config.toml
n_layer = 13
d_model = 128
n_head = 3
n_kv_head = 3
head_dim = 64
d_mlp = 704
vocab_size = 1540
activation = "swiglu"
norm = "rmsnorm"
norm_place = "pre"
norm_eps = 1e-05
positions = "learned+rope"
rope_base = 39200.0
rope_fraction = 1.0
qk_norm = false
attn_scale = 0.125
bias = "none"
tie_embeddings = false
parallel_block = false
init = "trunc"
init_std_qkv = 0.0442
init_std_o = 0.00868
init_std_up = 0.0442
init_std_down = 0.00868
optimizer = "adam_variant"
lr = 0.0018
beta1 = 0.9
beta2 = 0.99
weight_decay = 0.027
lr_head = 0.00663
grad_clip = 1.0
warmup_steps = 474
schedule = "wsd"
decay_fraction = 0.673
decay_shape = "linear"
final_lr_fraction = 0.0
batch_tokens = 8192
seq_len = 512
doc_mask = true
train_tokens = 110700000
steps = 13514
dataset = "wikipedia_en"
Each number is 500 + 50 x the weight over its row's rms, rounded and kept within 0 to 999. Layers, rows and columns count from 0. Numbers have three digits each. The size before them is the row's rms in percent of the matrix's.

# up: layer 3 MLP up, 704x128, rms 0.0897, rows 17-51, columns 0-127
# down: layer 3 MLP down (transposed), 704x128, rms 0.0872, rows 17-51, columns 0-127
# gate: layer 3 MLP gate, 704x128, rms 0.0901, rows 18-52, columns 0-127
up17 095:454472504523478534577559487520483532508553492479490546514564480478514452540358548575433372488456527454423544450495505599539467486526487433470475479413464592455493462500475440390538532492504542569485485556609553503472537451410492457486431491572516530499496503516428442547419535529523451401605633498509458530553497491543523497565497573431534487569475475556608471567498491487488522505457
down17 100:514455479477436573524471513494464480521611436556564594487484454539518456507473503552550441463502548430513505515530545463518525519514428478487581510551474580531483525432542598489497563563551499559468486557489543521509434491483490501511380543515544530533452460494499481454415493573550548445536466502455439409546754562457531515450584477531518479524476475434476471620470502497487546503486
gate18 105:502524471494494531492503482465550475583488412440524505447471422530450529517428564499538498516552434554440485460433569534566547351546538380465552417452539474504584575513454494572501469508539519340511479543487544511613499527551524445543358472553499453512557495543508528514463447566530552527558507438383418482500513544447520531537517515442530503494479448570481451518568490488444510472509
up18 104:579526549515459403482515496517594550470484505465659483445470548529455484606439436466542405476486510546523473531477426512509540481515537451442546491444437521531483541481554538554635478448555556538527503579530488470522508536427475417411417469463476494624488446508472534524553547557517479451459530442466460488519411507401505496430508535541469572521484465498523435526610501605517521547522
down18 104:541486518482545484537515498436488453420427520498497453464504500525429438526604525625537526453485419451492491549449304541511506522480565537466532495482506441474537589537564571470544520582504508493489555566554473535508494485529559544533530503507464499517439534486546451490513537500435487423474456500462510444578322504434370458520499505562550505452549475488429554406532487442540470452459
gate19 087:555445414474556492487503565532398503533438538433521505443494570571452497623536499541506548372510551556561529497473522531495468456495453531407570530422402480531584437523582433492491455552483510519505514480514461549539473444454463399500567449448527568483473400551488530509516505567457500458580460582521424458563440424440513530505400506398495528501543463453503495439474501529593516484497
up19 093:504492509462448512512548446430459471485404406473471527491538549493483533490449456530463500503415480516582642533408442533445501450427490582452558505487520524544457586469529491459542585554513486483531482395460416522490553540529583435545472422457523402517512569490459467456481439503582489439542533561539490519504475523531556573567565491445605531589456523476448509498424582602556550511505
down19 090:567507503481592474478587494538464537531536480615439507508464566486565426507443495419484467401581462497564529455513577486638570466411569488540501490472492474464506531487544591522545480502559538411506475515487528449488525569488471454543523444494515472487420448503484453525500440594492433435584566497432557460550443504492414452505476524502460516489461550580591515330449495516472513536524
gate20 097:527433462475480503562505504480472480492477519522569393513433488487526405518495506593494378456448492500484522479565564479503569433556456467498578580497469478483490540435579532367532470461539458548418514470534443504525436559497547474571441468521529477464531602519585579525512578461467457531541415512540596389433476464504360544526518576517521533472531414523469571501567492472538478528496
up20 098:464488488505457442493419455481494522421523453556500553489506472532412551438549463561497487552500444411446532458600503536425506497509570538494435618443504594567465422536575560452528457414570488494463495421530439464561488588443503498511498517588535423494539392560490542482454516460393609468511459468553553459448526492438426545537525465518436537565551513486484514553478461454541412485444
down20 102:518517573566581388528502466505547458534497550460511454519558505469555557566457556581497465415451521496570510533526537446489556464525456478549545503481514501440538497538529462476600503434500480570477435450498423505550532539518485520464529479479609502500507483522588439378491458469507583508522477568606494493499304516492509497391576447556497551466423471481531528478556565597509432464515
gate21 096:444501475534432508447563485443481404433485475485542504474468466442549505493591434439547455446586464534388527572503462447493448545555466545541552433610566399558496422514481510448478492556582544447381453510404462577466489458439498443530496556529532478575498453495473472398459457525524553450517493424536547499383532496407470474490525478525411450482510423515537461465499523563536541516493
up21 098:536536565450582516550497510550483490515482515507457508480506501475537437570499486571481642545474530447544519460498551506433429502451477433492424524381477610494486460443443510494498505472426486521604555506531534432505493486485455530433459342451489473495540506505495557558535521508478459614475526613425545441586518456545519510500513589585583476497505613525544506497520394436465564499499
down21 099:523462500471430464474458381493489434529463458573472440587507533554483423552517544565509528462477573422517509448464424519516483459486446535533527478476492457499593486538575505535496495476498641450551519525532563501457548464541461507517493494504392551613408530520431504515517461554494459536478465568537558398530667476486479513469426515517524501472431541516438490672541463534476532509497
gate22 099:535443524483550542563489496522471560490486534495474472561507513546498421405528541499593525571475456533519412450501507462584553620485507529436530475551536473508542468459504598490512600481434451559514540460435554486478536436604590516526538583546464426464500506511427472429445442544492493474514444532603538436508408522475443512473603506377448537588498446504508576489555397538492451497519
up22 109:452522485487474500485524523467495426523518470466555511445478435441523549559508436542432492445565537615551489481570520590430452435608483496558504531426465463463417503533534457473545460544615540561530478524541493473533516450472330546547446439487497582528534371513539492553601529480591485478520540515435515556475494475523505413551440461591554412494496492494478528487477552442517588494527
down22 109:518477428518550542562451559468483497530533581491530512512416516481504531471489444502484454490535502397492536494501491422535502495436477523500496522547491482498522477439490534570502448479560498548533480492483492531450393531492489507487486492463444459500574477516488549479656501522518467450524517448491485507501833593467564518466537543560481485601503489477547517552466474444491542485463
gate23 105:597472435486602500561572433485460518421429505500510569510513482466501556497602479530594501488500482511557510545433552453469413385547589485521478504542468518501509467464447490579493572491485413538495574516477612484510505468551553538545648496561511528446477419465468419415550386513522449467517572467454495509475510520479510495538522500498451630427496550572535523499548457539544487519559
up23 096:516593493521594497493471563531457484500453540506515550476603439483573492529512493539498431509482457534546542451535433538528617469532544329487530530489513459491572445461479408515447503570541488499529528496502456540536423448509414505473466523464458510402469523547511588485417463589560512555440503372531525492479445494568399576502496530492532470453527515572440575498547448509593533504596
down23 095:515542470483478385552489582491414471587564562510443508436576557460505475517498427508498510512504522532521513529439489515518460515382505457494430503455469460457418527508535487465536448511497495451510477493518465474574524530484436518401473477499587447408505430619515405582525543495546551538505504496553610521494472495472556519555600411451511602537445529576434587517391557518597517534483
gate24 096:530478496422405457530462461540540496528548452460528544470463585587511469507461434512395458520456565476581511534499495567536501521432487567434548508528513586445457524459602493526538511430519523401522507613461528529496447516539584548521375486519495495492461430550444463548576492489443491406550517450524434455474520580537561479403529476534552548543510470576531486501510625505611465440479
up24 092:462451517644545535387475493471504498511537517533483444473415546509502525471514469426543478476531416471414463539437414481545529470549549420581498529442563549495530472516514504477527444579604485516418479428512454398435468480416576495531572478499525504537578521505528410398421433499553565501505492480554565493502530446595510474519461537512502461463515448375542448512456519514486431547419
down24 096:567492557574487560544527525497525475438416472505530513529499537469436523501504554502533536555508484515442435485457560511592476442479563529481471546569434509521506548501464431524494463461480430513334501430487449496557467500439566518431557498465551529421443470435417518443420469517475507439448458552464471511430648576469398521566484447452461557551481408507493541620422500548499568479527
gate25 099:510557478473513548497473474487557544543545537497492567530439581436423539414420492466525531496475585456446555467449498510597506513577453529525548511477552468606605569458496456530540566455564483499620524505542557487432515534489470518527568529487578453582521488444529505511428584448502533426576439581509506432577494567466506466482489431502593447429482495539575520499548583518423421419533
up25 100:458442480427490551486598476501469535459473559396492498540516586506535490479514457522515484463500500412532409435451470452480508505507490529576484529556559407512575547458455476391510612488487467495394524565581520508574494560441520451410546479415490457496463451548564536470407558558480428454464483523489459551450524510495611484538436455566536565537510581499522492420553517631476444494531
down25 100:516495448446597477526532530526499555505502460580543591469464580466519468546453561481519583544484445544572444429449619535451457392536469482500562539447522533507602445566554516446500564534559436436543457501465567561506506454493419509483523516530530533489527477534509424493518461557526523529538426433548572478514384495548461617505469536478510543333492522487496481442485539572432502554530
gate26 088:564496455505535575492516448581566403533529493495448442384530487572537408595445513538537517534536574502553538548373559503559426540499523421460621530489466505528446603478500397465536539464491529526543441539486522479542531468508507452443500479479497460512521707531554527510478501563503594401528530479553497504498487576476496473551484508541532483461515543500496500497420586484504473473501
up26 086:408453460593489505470530545397424544587485489523577571604476587475499494507519542482521474556494569562510482478581374570500576428583476580514436533587552515486536473480517477480513466545503388494462534526485416523549534505501540545469490438502564497444471357479495461497590446474521496561486436539489494583487462414462463475535527457485446469507493518449426421458474484507478388489516
down26 081:515504453379534501467482560456534475496527488495502535423558541540471372521566531500431509469607475460463529498431569446444474500503519520513564544538467504486499470587547625546491602566565563428467449493527485530487470517537487537522549471534454451493442486485409478554483449565495462605481510569548525522473635477471506515394471484563544502478424505467545447654545597489481493537491
gate27 096:506479528486438446435527472630491482517517524515480482409467602480516507514491593525545491447460529481575551577554437568589492444531536375507389459584450451479520417512502444441477478528557559498456538495411384440520456540534498522497490544455531422523437531522517490553590522538515494449512431553481591493501540485457588511444503427545512564521520598454516543487530482494558380500539
up27 092:468462480522455492551497530513444450518537510447481484470386470471502524459467548576519452450472538456568524488454547464464507493589479478520438491559466484450496539622429455490544588481525580465580517421556451511490515456551509468476516512516471518407528541430568501517486341536478364505534467576574434411512546454595508465495531497539455519631546564525501456489577477473500455458384
down27 092:529505483536495532455477447547443452425476483489588410517539527535550494534426430559492445622464541465561486423499482442494501537492528515519462493539525444446540591506463439465466385539492463427405585518466487550500435595480559501503494497444486488523689475578459597520547453523541489557464503550513481631539496462449487471522488525458489417438507519455531575450580468564521471480486
gate28 106:470571470540552487617550532527509520557470538607492500426539480495478517440486611483489456440452481501507479564530415497489527436471496434505577492474460462431559486466517530503433533519440423527542500470537492418446422376501515466489466395506534420399442414513503419444532462563536504500462507486465495420531492447508509453583584558598525446480510440519471457486430652490553495519463
up28 103:437447512553480473490509580537531588590514497516504542497507539511595554591496535495462449573410516517465473583568537557467442423503487430553575442402578507457547557497469531476506574520577492549545439472470570549451515486577570483503569512422510466511560536547465464507490582444536591489515480476458445475486502465514554443604549463559495500542482535343470436538469476577540569440526
down28 102:451472609523542410497587656518595503489494518491447536411542575488447520517473477554514453503433485413493470521404492554413501494473446537400559535473513538507532473398500546519522487530516464501513413525464528524514457497465451463593505553548558389504479462475520571472547492542480580528452561500524516537463624546495517477551475488633489439502508582450509450474594487553483522545543
gate29 112:457458505516618547549489527538423468443556465483476526475552465527471527495472433459559445570456499502480488565474483501523404535471500614515488455462445489457498494585575520492506549483524508431388499469430512550442546486486636443547468539436519493430493479484361568533509401491558453533548486439559551561431466545580533502481428543508525547548429537576534515505535535582570485434597
up29 122:428452541473440604554487481465499524547493534435542519492487497455494405476479509511456401518515487536412391470439452453542329499479512485544593471511583426500569549506555507526440587527474467469462594414460477462494528509475445528499532579543472551478532537552510551530434506538508454530506531520504553509484504549515510537413553372462525563522455420520585551515447363488461451477483
down29 113:425457455618439470585493479488499490489495487476510400567537564442440506503501480433538568470495473371537501469486468520464519465482572493457521480414489535469594512526528510546496576579447473482343542442452564408443460494538567521508499535491476543456536568427445509549446548466505571531474390510536477533473409429434472441478532503435459397469452572490460479554510530464592474474516
gate30 108:638557467504488544424486423571584542501498428421457585599500551517480435499483548476543504538547483459478520530489578554490586444522514583504500429501544448474578473433506434594499515470584494474592426524437528466607529559456385507459477469473426530505487503492523444508420505549526527459497517456453410472500580552490481519555478509615502524455481527541525422496505442562497592491539
up30 108:536523442509478533435513420554465465418520426457514610601591561469463493547479455390526532465556494507449486519542511534458557426560535497458556413540395481481508543481512510529474555363521532426496486505481542525556528528485417508489463489534459495467446515433500473495475422596489568387516518422488465448505506545490573479524401453535528432410515434475522453517448462554525631512543
down30 109:421547524552560498493467553557469543465552526505520546445485516435488524541580468462485500441565457534417526526485491575429447500518466471367482483418487475517470592497484483417498558494433553510529530514449488410494553539611434482550507517488552524542497461484505487463485491536456543536523529492463523513475279465433481532479452452546558531544476475454459568373558465504645480544526
gate31 093:548461558476544467550452468474533542535513513551521561359519510533504420405567519468494534611498527407597503542389483471539468514505448427469410571502472494463397514506471472522441527450526524526529558441445564412433448495550493550570489530616448479501459456460447477522530563555485570438520488487470428442558513479445384480457467553556522502483558513529454470428466449466497602527491
up31 094:441599475535541495565507452528535505472490431495532573534552435497570541519500525520531542460403517528544424521489535469499514539372501534546541514600426516552489545543636534407557561468471477551479477469514527564440486499539509515436428562508562555533527528566542537572484550482536492542559502528584470492403518453497481497526543480430455614550530543493534575484457493422447498570660
down31 091:456483497476505574458526426516449463449561558471530449599475507498455510540507532492489563482446485480399422511484500536487525547561490527475539479538398524496386527448489499516455544509511594577477457491542555426458458492554433441533458463536413494536477608431453466549487480524485405543459519495472579456589626422564438522567498515507478488545565635491530582547522464395483574470513
gate32 102:529580525514529492598461437510582483486497459477482495511495512560519503464436463466464517466577424490558511511417381445563525475525521492572581564543557478505506476483442531477554536581457590460609632475515506538453435463514485528482489452527493553574475614499382556516412511539587469569514482469530519516475479455446449500480510490514563535404506445556492445480566547419514365473528
up32 100:620480539527397446529474443571497468517562536548545423473480512470608503508507549467505523456501495486436477329444511548517596489563448580461535519465444520496494530419458511497490418513479532514482596543401513391502515451479500587492518516433516585485452493440525538521446519421465515473494425499543524504430542461477553517481575513478481476401576546507448528470452602468581586525501
down32 100:459465501488525497497492504460571568464585561412449479526537470479452358462523462452521530444502510473450525456575635388523498474543533512477554542498456584580542449515514426422513489521545439624490569505411534512444412426531521503428572545535498542465467551498478538471541445470522461527473544456417471522594532548544502520587491543431471550601535513526554477519524427543437530446527
gate33 101:482582474536523444486565525523493489430494521529522501474502554410544491493556490510491549472579523460564463440448422543508463506505496478564368502480523465524442435543516479508490407526540526444448517408437483536549603591555460618518511472428545568496507491577462465652485529538583482482501513535592568473538511426496610490501461523452542474605475610498485413450447498490550468529527
up33 101:509486442457446470536480506423545526490495432473524441506386552574499495546485429532433483438513543352492440454560442439530512450556479418532494521454554512495518523457436639536534494588425542554489503577533473480481528471486465457435538409569518521529494524466447584572499383549504524440402458552560483433442501495526609519520420467434529566472475542500507505513554566543480519444463
down33 100:512523506540521446451497537509503507414525512511572393512548549554504500542570496513561547452488437588540499479415506535518470509498642548414456591406470547450517516528506557465493510510503515411483585500413550583578538470366562445462423482518520449453503460619534510470511521516527581521477437413571460529514549542459503527469418550543554505563437439495409421482452492500521488470462
gate34 097:485364519605527444476463475557542506577544440518486448516411441497519565511511590526549555519556548498462496468487527520541530452550465535505454441511363554534507546494546494572560529616491485466511515525549535573541512503491473497530488566578576508497470480520536479321569629533464444604476498525540454541478468479531453535466496515504472456435553544468509517479443573432467460485403
up34 103:552451523414428611484516468435490513437518557496467472532508561476478499509398506452433440559425482475608529488498404482446451546479525530511565509459507462481449446498515539503437504460523453465527481516407459431472470552552425488425500482470501474466458513401460475602479410410458565502604478465463512549463542594500563468479464541448563588470414436441528506492573402551538556450558
down34 100:495498531583424560521560580433491475606562526490508590489450444585494477493486520505526522535493483467543486482488544586551561542473547510446564514548460492549512462467535497535523389519531511479539511517501538547552498456514447436504525529477491517561586478494500497508580593472608412503477481523432559474570732568465430499595561497551456447504504510560544549574542453485484529470553
gate35 088:410455572524476442431592518555478484537507566446498530511515491473465513484470478546526532507448526413467489541545523485440541364564642519495525539493483378539421431499551517489459513539436447458498446435502390400529538488521495510597406540549563565429478535532527483478573511418503435488491486405587531469499477572548472553437550426561479488484474493550530432514494465475516483563431
up35 087:544494488506528367430519474495470544553519467506458460459448582512600491378481557513602575494454494495426509526475510486509494529538476466513501538430502529569458451527515550459479422541491582459489535452378456499574585511489510496509531497503507556494534533558603560472474427486427480515476475486550452470411521506518504506621434362546468409486437479408522482506439487400458408460475
down35 086:496496522542539452538453568537396481487391533402531383480422413469494491422526494485455514512535527464535491479522490477420478492580485488537505568492459485574564559494589549532604517464468401422490522513439458580465453543578492529419522490480384532440468414480529602482473494555456527556454526570554485485378440481533551501511488530491522469460561516503506568437600472442538473461520
gate36 108:544473496407461513565489521450430542483524499508448594500540536516485508502420450511471501539476512525548572507561436537559398449522497460476447465441427561513562458495481405604448404500496517570517506444475444449540525556471619497421539382492501449429480577535531516550502550594517604505509511499453485439413496491483406561380474490450498611505421478553506523495543493467528549471536
up36 097:532508534487473553501534375486525551526540458499492504518447469554474524574482475492431552550497540517494556573544633449380506392573430517475393548594548527466569473535493474574488490504530450519486517543445394531454499538496461579538491547599456495567576520457442544531488500505513527426480488509542604443512436445553473579513507446572500596522461532537514487618520445584524486506525
down36 104:523576522504476525487413504424534499545515450513532517485599534494501482461533526488381504556479507455595395545530590475496482437410556476506460496420475466493475499509429556458501511506494438538439572459587495562487494586543531475456454401418605459542448476525539451499542454399515517510559439429565487589590400574485552482513513497495424556456489494497553536523499506376519568565504
gate37 082:626472479543536392478465502436548539438532457536561453483512537466557491458479524465541548494563469514546547483416441624450499501434439516556537484534483505499585555500595483442490596472469453454428542497509507493479575436553533474603585496442495586480563609507537478606519421527455552533574495516475474503460491470564501531424474599455525535493535474487518452543520572594487523410545
up37 084:502449539540478507518510491501566493460540449498582570458517552520497507602444508534520510545522411447505529441501474626472570590384627483473534533484500448446382423543603469533479488386435456524519458470559482524453540486559548499500516528556491500397524508569588547525535480528359551427512495514406523482414486463520545455487516520473539522587468513589552461519494476534524534486498
down37 087:503549446512513534541517472482509510554523447483618600504543496473497461463488591492450545535473466506467460456479560505396588469457584462426543572461532454506511506506494538456528422448524447514432530493531526451519523540375488637431509537455444429454523496494442531447530495471476525395470516514556516430547322488463594549478489447435516508433451443508532515481486453461603430443498
gate38 103:406478426591511542551493507452513470495512420448516552392448436468533473487486528551454449492419580468486514439547503497460555578495567406522594420406414465454470497476578633492529635488592473486458394477458525521501440537514470453508496492470493504511531475588561502554518454533453366523544526477520510457443485535451517468569456549505477458578546444513552475490553509523518482483456
up38 099:545532604555499536421501561445516476544516499543506580493389537535478468498563480588518511554441391546457501538492560444526453512608564559444436540547470464481579489532476476453478516475541483451468555479490540449440537413513366561569535555575516532544454477485548443483473467489539573491466530602461528537522513658489452489498488629515470497485498536470493511552480405500434524519567
down38 098:403434460596501546477520500437571510583577581432553492573479565507539444415534419456535504538492522484474512469542570404495533446461450498462511459520553460600500484531604444530524580504588465511498468493574494524467472443475464463566594512559492481538425491469452535549480420512530548457496506450511498487579620447554500574525486563520485487536511436452499481468412484592452590402524
gate39 103:452516515508500410649530451540440518491489495552583541545519492545435548379595523464530494529488561551439490410541475537468469519488430548387455576432583427511476480532487539582543470537530451543509401532555606451444416501505511427537516487456502598448454482480526565538541511500615505514584536498547424488489505543471526544499535453440520489555485540511581498481447531547572553522494
up39 101:492456439572463494461477534518531481490548484573525420525590518547510494461548533514494556487472513438534467480518561496595480574490531582391517433427522493550551512458526505547518555505482573591507503505513597552466467493611537481447457616460564548482474455532425555576395569417546453547552437502534590549454473525493556479581510510402560526545555524378480475475444566491452452486527
down39 102:443588490525550396420527551514525584452486473515562454540497496505489427499489483566456499476467548497413469487493469509522539517479498433434405523536501503467564496468454492497511518471526480464443498527570578463500453613575503471514604521460629461484474520527469502583505518489490553490493627457431480412406384461495498601563545445508503538477444503554526462382527544581502512471622
gate40 113:479514475482500533568499427488464547518513607432541506469541522476543489564524516489501557496450459439565419492515563386493485419569450591594542452516548480500475437401551421613546437506524456510497565571453550468516493507478593484395418519514499547472520444511446603524481562394517525481560533468479542489476577562413531498464520534488526498514471450514567380514582459497511520598503
up40 113:559452500507409460577436495510487507534471474512587573495536533458386529464509503468542505473524473489530478495522536514571448493496489519561589559489536539424471497447505545566513473408621571522475625460514581473503489457462405588421516462520514504519482356459471427518567522485498598466483568507526489611575484452512485475524595614440470513505534439420498505499552470437532453550503
down40 111:546506507514555481517566456515522482477549595476476579402512529369546494551573468446566457446526476509524424493475528559486437546468509558569454468462564436418486581484450496514534520485520522525495476515504578503439527563594531453477552466472550538406475562582482502459520449485514516531536470522537501431444359393457523449560442503478563435495510500491524481370509521397612517562552
gate41 092:458466522519489490529518502467416491484496504450565527474474515501481513478540566480424472409443519484505487510490522513577502574471487473562546596541494436562528546466507590462539461550486546373453452544484449556556462589439552434467622566472455560476532514451440607519571456510481487437499561501486495483384500460589454434417452457501517421539563556567465462472350541471500547483423
up41 089:567462466542542496465459475509500460432564512499481594491463478513493511456528492513433456446472514493509381521484515410552455462495492494491573574523541414619479531511551602530490489469471600484531525510465466493492424586479574520460525513426444563494551558416479591511514510418443510450448477499529502528443501517604398412422484498506477455626511508510472598496408485434476633473485
down41 097:498563496494499506582532474543467569482522510450606504488528561535512528504537465519462518569504508508478402517497527487510393504403536567520599480473537522544487473553489515479492484519475412522482459411553534511579512477463523604554550522474545445524589519497523516468527540539475563472440518553567445580557259496500504481478439501477505536481475500486492459331477521451571443563465
gate42 086:496520554454528521430505561455500431541388460469565510461438521476599461562466542558505451526478461449498488538418517510557351500579537487487556506471615505536532572458412482550560434487417589415483534514555500536541536397485500487533523528536520542413440467482483519449558519486471547513409469457574466462448513518543431492607452462466409479537454483574447582521442458500509516566485
up42 090:392542518461520497464601514533456492553503471455478566486493461477513488564469475488406525338518544528538392465585550465448469483539544466542534523460504512494576608468453525531487524438494503565543596472535498485540527488450406540523582510533478526447524464524534470396530421521533508531540487521619487521441477543540447503609504530447518574594463452475445536515391482445481589492574
down42 091:449455455494463381490457500465408467499549541428412488470393455457445529465482556406454555469485521466489536508496561537507456589483602489500508395470572446453489515471553484458518548475463454446451502473511617505586523590536400449496497490498496566491454536471500541544488539439442544477622467483486507457468356494532525516583464555584596525491465538553514465467492567459536437472497
gate43 099:511457480586466471519521497528526501517548525545525554378397525619533454492540504527540461501467525417538499499595557460499560563434614459411514486375448543514361548486481476544522456445470581517614418479452458575522461554478409522535453466567459587546555587481484548500494545492438524451515490497468526530491519490500400484480600510552496528440467494460504541517555550515488525464516
up43 099:395489453591459529520486453586486482530521501622518493466519461517501531420536480535528537514470431521576505515554537508533565457495501560464525438431525444477463470550489517562438529405515481561602429459477615463457516481550454540493405548442502535425488599479512466487552626479489568488443500587405417479417503379440495506468545468493562492534560544479495450484590470461488517445530
down43 098:531461545407506551452509535513582469546486452547472477390501542436493444474505513454503436473550418494479526478497491537463498495488487458443457584425487552516480575570524550433511466503466518552506477492469561511462530430515464439545477556423457482492451476613567507524473510537488546515605461409475525598376326492427495406585450575514581565481470498469506468406484432506538532477518
gate44 106:470493481543554439521464622478440473468425484488531493441518513482520450520536500543513531504557476505566661530648456491406456509544482508439518532407427523567485516567543483411562467459513481513430447504419596464476473426587469440465538407532439524517559535547503442538485543603517464464464565477470476623468490516499495438445421473555497575552549441564505501520524492474470509516493
up44 104:570523454486579543477528471477442441500515493518469441547476509504528579435441484473472474434492427534482424531488520438458550465531532463478506488556495446450549382444434487556450498540506526574500582500563401556553466510399443582625492497510479498519515513556464511464527413529478635541542415431500498429528486499507520507551554522365520417476484443450456420505555538502513564460620
down44 103:517514551502530630447552598481470509485445464479554526497501547508530484493528531451510425467496522522512469452460477615463518534459494473498539460513543519536601485474483517578506518581536412513488475503490521595508539412433527528605414516503498417405476534553503429583542429536582538525539565540527455452580690467457467486541491500486534453489547416533378547510522492566441509491515
gate45 106:553515482445513447511497540538519516478510318434457454396539528485492524491537517484560569544415415430512505474549500466485533581526548557525548493515478498555477522484561504472495483454534482489577495498562427561541468543590529373462469519413519520526481468556434489428550528496443547455447519486504549509504451540445446451377452583430518576514486487543579442469387576448571527471435
up45 106:409451521561435460449539539460481576464473525491424509514544536527489467492412400480459494483490537599488583560483455432541525403554509449419474447468503566479502459451487499520525540459529545467512616492564400481541471524476560469526488512486534441444436509485525445526464531556455453532439535546613468492590486471543526505466478584447510543452512448503581486514529426481449361555348
down45 100:458484547385487541470497456428469454591507439529542555500384526455436469525422616542461520500477491446412505479499510523484538450494498447473513502466485535427435513479529389559434505530551536377464475544493382467432466441490491477487447391541479579467552479517579543484482499436477437464481551508515539487394541485553550540479386562392534489533569476524458536444546550530476472513550
gate46 099:490416475457537472552490525470513467556488508481421520453528526501414504545393514438616484541514394546452469587503584565552446515465445563650396540476426461524567521454464536462527452487365421439519482539490484507540499458546431498573505535538541524521489550505452603515556528478537473529515520533487477587521481495482429476406514528530460504475442526594424549550440567526482532489450
up46 101:535529505463499483536558559608508476554453522508538543466429526442513471483510489546460515470405397487553466486452497563512488508469450568601438465467512432589477404436531446469525456539520505509510506533461565408469480545505504564634418515416466529574498402473514637530484450479556452525483518544520392479561531561513430420421539509491489540580474502514476465540440530607502569484467
down46 103:529469508526492407531495487474459566480521566501461451518452479542563471565459515585498442424532430520426418627463521538514426465487506448523582513585482507533493569509534537556475470510442428428482462480521554449591503574484513527473524530472463482542569553436477528539488561464482366553519445510521535504554354481491502427455448582546427518500489524487459510402558570372450569490531
gate47 102:492495551397589542470488517469571412505517546487551560503614561462450507533456515468464432490515477535513411479454602542494487486441557487533494556475415542501582486607433483539437401488467464536524541546481512435517490535511431572461508478566522489575478575450492557489542546520519416482540471485471594451473524512441427590449509612480551491477486427524554507553585442470507397399501
up47 110:521441480535453572513436507505397482531582612495522448564530532444595514517457430551492457544497522518518495483564544412446504530445507466446467590471547435557608531493534516453467470553427516477497511491450498554553495538477544464429532566484495522554435444526507474607500514459444474473445477512399522502632487522459495541518568523417487489469555515385482451474561434620478376491537
down47 107:501526430534411656487509440554530433484467540566499487432537587469510477526490442488551574528481536571498477440572484497433478454442542525463456491528488515488527499553465550556536474578481562482494461431412446573315542488510453505506535601551528473477585496517605547497478476441463530557454413529496488467539540495474517472452553485566524585469521521530596506456562538448516469553408
gate48 101:473525447567488453556455431419522542490514469550483504704539504569426443479501515482482469436487440525519509401517564437472495491420508481526436491510426542535508466475486591563505563531569492452525482477628445630562509488483512503522446510590523527490423436488415418453514543549584478504456483560532481491508488569490474506424505452467459474573510455479394448460471553459553451486472
up48 100:564520477521565489557421470555522543532540445428487506379449474461465510498481545547424554486481550462475576491486511463460520400581387451549469523503440473449570543501475559468494444485494472527490499584401528478535633436543557556495558498508519455446510557508487553502590424487443518466508478512385554571480463476450614487546441638502547506427484522522469476490481542436403520514522
down48 097:531482454541508506421493413504473422506492520505545466494523511500481589495489524530528517444492477483508531465428540512534515489485472563567506414459418587498473442505547559522490468492524507496593681527581408577533476419521534434403495408430449462457576519495487431510459490531519502528454462485542567551528660488518478584583581488445453367542519501525508474515474507437467516432495
gate49 108:500463593518581469476471486515502569575449510464467532547527486632522457560544420503474456460530429517567501452386438592496384481585505539476435480504507519534495494496477477458511421498452577429516368555531444477530433539515516470488433506525494527540540435486514513562559526483410559454477570461484389481593521541516560558498525574465535430464409437515539458533505411458491436533526
up49 109:520483510509569490538520477512516558511411470498479542527545496599483436589575439491466447460575384547524474457414424557466393485519504558468434500508489539511530419478461511483488465489461558464496383568547530441493527523488434505578492513586488477563567454493545494508517518537482539376442572479431418503571476567527485592490539538525441471432432467537511469534526417477507369491599
down49 114:465489525519436509494570516548469618434439484518470498460542506451402491474562531543460524547480436538532563502466469560545521515543514570458433454404481468511519419466428531450487541475489458504499516519459514558531520516501581496488527520497460438501621515563422524495499551524472451613447515510496452432449247531456464513464456487471490574491547532494503500360486478512524537429480
gate50 110:538519497475562454468425459542470462474498410498423514532501415482493512502536467430620482467543462558571543546510595468487543402487543480612592584481499501487531485538574552551448557479523499519449453498548478446411444636470555538520478578451499494466500447525482551437515470574420499561498490482510425526536521424393441467503499387573425501541532515513484548469493425463525511427421
up50 108:479472531446502543405584530463524557544483536487514497447472518551531529524498442618461424447537493546474461374584428544469506429574539427479585530469516558474489557464490503407540443614528505574525495499499451495576578532459570587449465404453498635591442537511494512487453460495568545419590548533521460535519491483544500583415551486489514507551500484490473529478491543512499459577461
down50 107:573511434460487634549447439507567509533520507465465468474508446494505507587529534485481442485408539530384466522598620510473486461563461507598458455464531482422500475449545493497460468477474472510416485550438527551534551533568638531419540581512498607502518492466486397504489489437473567488357473509484477491527535451585480527484592549485505474417554501581472532520515505520500493487450
gate51 107:519450532575499539479471423540391526470429619475462433516475507509482446524530502515541506539541512515489530465598538521603483413504429425419496575521497452499430453526488504470514401390437518510429424568438435549500562409502502548519531482486538439474503472498452364496536507539476399470493539565543441473449521480521559504501484536464439524448494523435448565449530524593579578580483
up51 106:488450488467503475512505506536469583425476474476580417514466516571463541522586549455477476534468450484530425479600566468532485486639578533486547428569542481526476469396513556481517458511514536466516591515588478542523474568496468477593519551486465457577434470520506514507538557424560431591523522459508529467521480567445470372405455537434444459410494458568495546577489531523494579423443
down51 107:536435425502436473473495541437550542519488412551483550432497574444472477511417568423460422526587546593490550498478448487499597484564589479448425491464515536545492495463434508499531509455505402565454396434511481544507514441549458496511512460462614521442536466551558511537585417488541510514547512449517531458521452570531551552483514588414533458547507482525554408561413428526529418480554
gate52 094:485508485481476466557540490587556402472462513476571531560552532527501544493457552505439491522493497482412486561454576551522482487470437553382505601576424537514489450624490487504520547436512418635491508491486474491573465464483564639444481387397498548480472540464465541509485519515592495570444492520535552510528506475489511520453398509511486454542522430527498526476411520374468481555491